{
  "hidden_size": 448,
  "beta2": 0.99,
  "weight_decay": 0.0,
  "max_steps": 2891
}
Each number is 50 + 12 x the weight over its row's rms, rounded and kept within 0 to 99. Layers, rows and columns count from 0. The size before them is the row's rms in percent of the matrix's.

# layer 14 MLP down, 448x1216, rms 0.194, rows 432-447, columns 304-455
101:54 28 41 36 59 34 42 57 64 64 48 30 42 62 63 51 35 53 62 23 48 40 62 62 44 68 49 57 40 51 72 60 57 49 64 69 35 57 56 45 63 33 53 47 48 58 55 59 65 59 27 46 58 52 23 44 51 47 49 74 41 68 45 67 68 52 64 63 72 46 80 34 47 63 44 22 47 49 62 59 46 36 54 33 45 48 47 63 65 46 51 40 49 41 46 31 49 35 60 47 50 41 48 46 51 39 69 53 33 47 55 30 55 55 44 59 51 36 56 56 34 55 75 58 33 49 33 54 31 50 35 36 33 65 38 46 64 45 54 36 57 52 39 53 49 73 44 54 37 55 73 40
101:60 50 56 60 59 34 51 67 64 56 44 45 63 63 49 59 21 61 55 41 61 43 65 51 54 64 40 38 64 45 62 44 61 60 46 58 55 66 56 43 57 70 54 61 31 31 53 46 50 41 57 65 51 56 38 60 61 72 53 38 82 55 39 44 42 45 49 47 46 41 50 51 45 40 47 55 24 42 31 57 50 51 30 45 65 32 57 50 23 57 69 39 57 50 58 58 65 44 41 22 52 71 70 38 60 56 39 65 39 42 48 35 72 42 50 45 31 45 71 42 37 48 57 20 51 52 41 41 48 52 60 45 40 65 52 37 47 55 53 43 59 38 32 49 73 43 41 53 44 55 78 40
097:58 73 50 45 52 53 36 25 62 17 64 34 22 38 49 53 31 52 25 47 53 29 44 55 21 66 53 63 60 58 38 54 47 47 43 36 39 52 33 49 38 42 60 43 49 54 26 81 50 72 53 29 66 49 52 54 31 50 26 42 68 43 53 50 58 38 29 47 60 55 56 57 51 44 51 50 70 39 58 27 61 53 47 37 31 36 26 55 57 44 60 39 73 49 69 49 61 53 67 38 41 50 24 64 59 60 40 41 37 41 59 43 57 60 26 49 51 53 27 76 38 66 65 48 37 55 63 47 58 69 42 49 49 48 57 20 52 25 58 55 48 55 65 66 52 43 33 29 41 24 42 44
100:51 42 47 49 58 42 59 76 54 54 43 59 47 61 09 44 29 40 40 52 49 44 44 47 45 39 34 42 71 37 47 52 60 52 54 45 57 45 33 56 43 46 48 49 36 52 57 37 55 74 54 60 70 24 51 61 21 71 67 32 47 49 60 52 52 60 32 49 42 27 56 27 59 48 31 42 51 65 56 65 44 36 49 51 17 24 44 49 49 53 44 67 67 46 48 58 32 44 64 49 47 62 57 47 84 64 47 41 37 47 37 58 54 57 67 38 26 46 55 45 47 39 64 62 49 41 69 62 54 54 36 53 49 67 30 51 54 51 59 37 35 63 53 36 45 33 51 59 62 43 65 55
102:43 40 56 36 48 52 55 42 66 47 32 64 55 37 66 32 40 50 45 48 28 51 44 54 36 69 52 61 49 45 53 34 55 50 61 50 33 46 59 49 56 32 62 60 65 59 66 44 47 59 34 40 27 42 46 30 53 40 50 68 46 45 47 49 47 41 42 40 46 59 55 27 52 48 49 66 56 56 53 53 40 37 65 55 62 59 58 34 51 55 44 58 58 69 75 54 72 56 51 30 31 21 63 54 27 37 40 30 68 37 51 49 63 60 52 42 56 35 45 57 53 77 43 42 44 70 40 72 25 55 68 68 35 75 66 48 49 48 64 53 59 46 43 51 41 53 72 51 66 38 55 51
103:73 57 43 30 37 38 41 61 53 41 54 57 65 63 58 41 63 56 42 56 49 35 31 52 57 36 41 48 54 64 30 72 31 47 45 57 51 58 45 60 51 62 56 59 54 56 50 49 50 29 71 51 63 58 50 40 45 60 56 53 60 62 16 37 67 64 45 42 32 40 43 51 64 31 68 72 45 28 44 49 52 61 60 71 30 34 41 50 39 59 19 41 52 59 46 58 63 56 51 62 63 47 28 55 60 61 27 50 50 30 52 49 68 46 17 67 53 48 40 75 44 55 42 46 25 60 49 63 61 39 52 32 43 70 58 60 51 38 61 65 42 42 47 31 48 57 61 41 25 72 52 33
101:39 54 67 36 64 61 41 28 47 51 52 49 80 45 59 30 57 60 51 44 25 62 48 57 38 32 71 38 56 45 22 56 47 34 63 63 45 35 68 59 49 64 62 55 57 45 43 78 44 33 60 41 38 83 51 77 44 54 34 52 52 51 36 57 41 43 32 56 38 69 40 29 61 45 64 60 50 55 61 40 56 40 39 68 50 55 39 65 37 54 46 54 61 48 68 44 42 42 62 57 39 70 32 60 52 47 63 51 61 40 38 55 55 50 63 33 43 50 57 70 35 65 55 49 25 51 50 32 79 54 51 44 49 42 46 34 55 41 52 50 53 48 48 54 50 43 46 57 47 65 54 72
096:57 40 40 56 66 41 33 45 24 32 32 47 64 45 53 60 22 53 33 73 55 64 65 58 71 47 37 40 50 58 53 52 68 70 30 38 44 48 51 58 67 52 33 61 39 47 68 75 38 36 55 39 69 55 43 41 50 62 54 46 64 33 67 57 35 52 76 39 65 48 56 61 50 46 50 45 54 55 55 41 56 28 69 57 57 57 47 36 59 51 32 47 51 58 31 61 69 33 35 49 39 42 40 49 58 38 48 70 57 56 35 61 41 40 33 49 38 47 46 48 36 56 55 54 61 54 52 43 52 59 39 47 64 50 52 62 84 70 63 61 42 63 41 57 42 41 54 39 42 25 59 40
104:39 44 56 29 77 42 51 77 28 47 59 76 47 57 65 62 40 47 64 48 30 58 41 43 53 41 58 45 49 59 50 72 27 49 45 55 50 38 49 29 54 35 38 52 39 60 38 58 49 01 41 43 34 34 29 45 73 42 44 67 44 44 50 37 57 63 60 40 55 58 24 41 75 55 41 38 57 56 36 53 50 28 37 29 61 21 34 33 47 65 49 34 32 49 58 69 32 40 59 56 37 42 47 39 41 49 72 37 55 43 31 37 58 47 55 55 44 37 60 55 18 53 65 50 66 69 55 52 61 44 44 57 51 51 48 67 46 60 35 52 47 46 58 45 53 32 70 21 35 44 41 39
099:36 39 78 73 49 34 53 48 36 50 70 32 75 40 59 27 45 64 34 65 32 65 39 45 40 52 33 70 51 28 67 37 53 70 66 60 68 70 45 63 40 46 53 45 38 22 38 52 41 51 29 44 34 55 60 40 67 42 62 52 57 54 54 53 56 50 59 49 57 37 52 30 66 59 41 66 39 31 54 60 30 55 52 45 32 48 46 52 40 63 48 57 49 42 50 25 59 53 40 49 44 52 49 55 56 30 40 71 69 35 88 50 50 41 28 69 56 46 35 48 45 27 52 46 39 49 64 47 45 40 22 45 36 63 52 58 57 47 51 32 62 28 43 32 50 54 44 49 71 57 46 44
100:51 60 55 39 50 43 54 50 31 79 58 73 69 62 45 31 51 63 52 65 44 37 54 28 63 66 62 60 73 47 36 46 58 49 37 41 42 45 56 58 47 61 56 70 90 48 51 36 61 61 52 29 63 45 48 46 57 47 53 60 46 45 48 52 61 35 56 33 57 31 59 54 65 70 56 40 54 56 68 44 14 56 64 41 69 52 71 77 61 41 57 58 33 51 40 39 64 64 53 32 67 30 58 33 76 62 48 53 45 46 59 28 33 48 27 63 42 50 52 58 39 50 32 38 53 54 49 69 57 19 54 47 35 47 68 57 26 47 35 51 29 53 67 36 41 65 53 35 59 46 50 53
099:38 48 43 63 45 43 48 54 50 57 66 55 32 39 54 58 61 44 30 20 62 66 43 55 32 49 39 34 36 55 43 69 31 56 48 70 41 49 51 57 44 57 57 60 29 43 22 56 53 50 67 48 58 55 38 46 51 45 50 29 43 05 65 53 58 24 54 51 80 47 47 34 41 47 43 32 66 58 55 24 39 31 67 29 39 42 50 40 50 26 53 44 57 56 37 26 37 43 66 44 57 30 47 47 50 60 57 53 72 34 57 29 29 43 52 61 49 43 55 52 42 51 49 59 62 32 39 42 58 63 60 64 58 53 56 38 50 38 62 48 61 34 57 68 52 37 58 54 71 52 53 74
118:62 68 44 47 42 57 46 41 49 50 40 52 33 30 61 51 26 54 43 47 40 60 67 41 47 47 58 60 39 68 57 49 57 37 62 62 50 72 66 43 41 44 69 52 47 51 29 51 43 46 54 44 48 37 38 61 54 44 57 48 51 44 58 66 75 37 59 64 32 39 20 52 42 61 57 64 60 47 37 51 63 52 28 33 49 60 59 45 48 27 59 61 41 63 67 55 21 36 28 35 50 31 34 36 62 49 68 67 46 57 86 49 62 52 46 60 50 43 50 68 35 47 65 59 65 73 42 62 52 35 42 44 64 60 72 70 26 50 34 57 44 69 65 38 58 63 62 53 42 35 45 42
097:38 46 45 45 47 57 48 45 71 67 59 38 59 70 42 61 44 63 33 64 28 50 43 51 37 67 46 57 42 52 68 54 21 37 53 55 55 38 51 51 60 23 41 46 55 64 58 26 36 49 65 70 40 72 76 51 52 25 60 69 70 40 53 23 55 70 50 32 60 52 32 49 44 51 28 50 55 50 35 47 55 23 48 32 45 47 47 49 33 52 60 55 41 28 54 38 73 55 74 59 54 39 61 43 62 72 55 49 47 47 54 31 32 76 50 61 41 50 66 43 63 57 41 14 40 63 46 56 46 57 55 78 38 50 70 11 68 50 51 50 32 58 54 52 38 57 57 53 71 64 46 65
100:70 40 41 40 25 50 46 50 41 54 73 39 55 49 44 63 38 51 49 40 44 62 33 66 58 41 43 64 52 51 58 41 49 65 51 54 46 38 56 59 46 54 51 59 57 39 49 32 35 54 53 42 37 49 30 42 48 42 40 61 50 50 45 58 62 38 41 66 51 61 53 40 50 47 53 45 55 48 51 45 55 59 28 32 40 51 40 44 47 47 44 45 46 58 39 35 40 50 44 27 42 42 59 64 40 36 28 38 56 24 55 41 53 83 49 49 63 54 50 43 30 37 31 59 45 54 46 63 25 61 50 29 43 65 46 61 46 38 44 49 67 52 76 27 56 28 48 56 46 42 67 75
099:52 40 67 73 44 51 55 59 33 60 66 49 59 50 51 64 59 52 34 51 42 48 36 58 32 45 45 36 37 35 51 49 51 65 31 36 50 63 62 43 62 51 55 72 47 60 87 51 52 59 77 44 47 50 49 42 48 45 34 41 52 70 27 65 38 38 56 53 78 68 57 46 49 53 59 53 71 67 35 23 76 46 55 55 39 66 86 45 58 42 55 57 46 54 53 70 44 49 42 56 48 55 44 23 34 64 54 24 67 67 51 54 56 55 37 48 45 49 50 55 57 69 42 30 41 58 57 45 60 56 52 45 44 70 61 65 44 54 61 32 63 73 49 73 47 15 62 48 59 63 43 50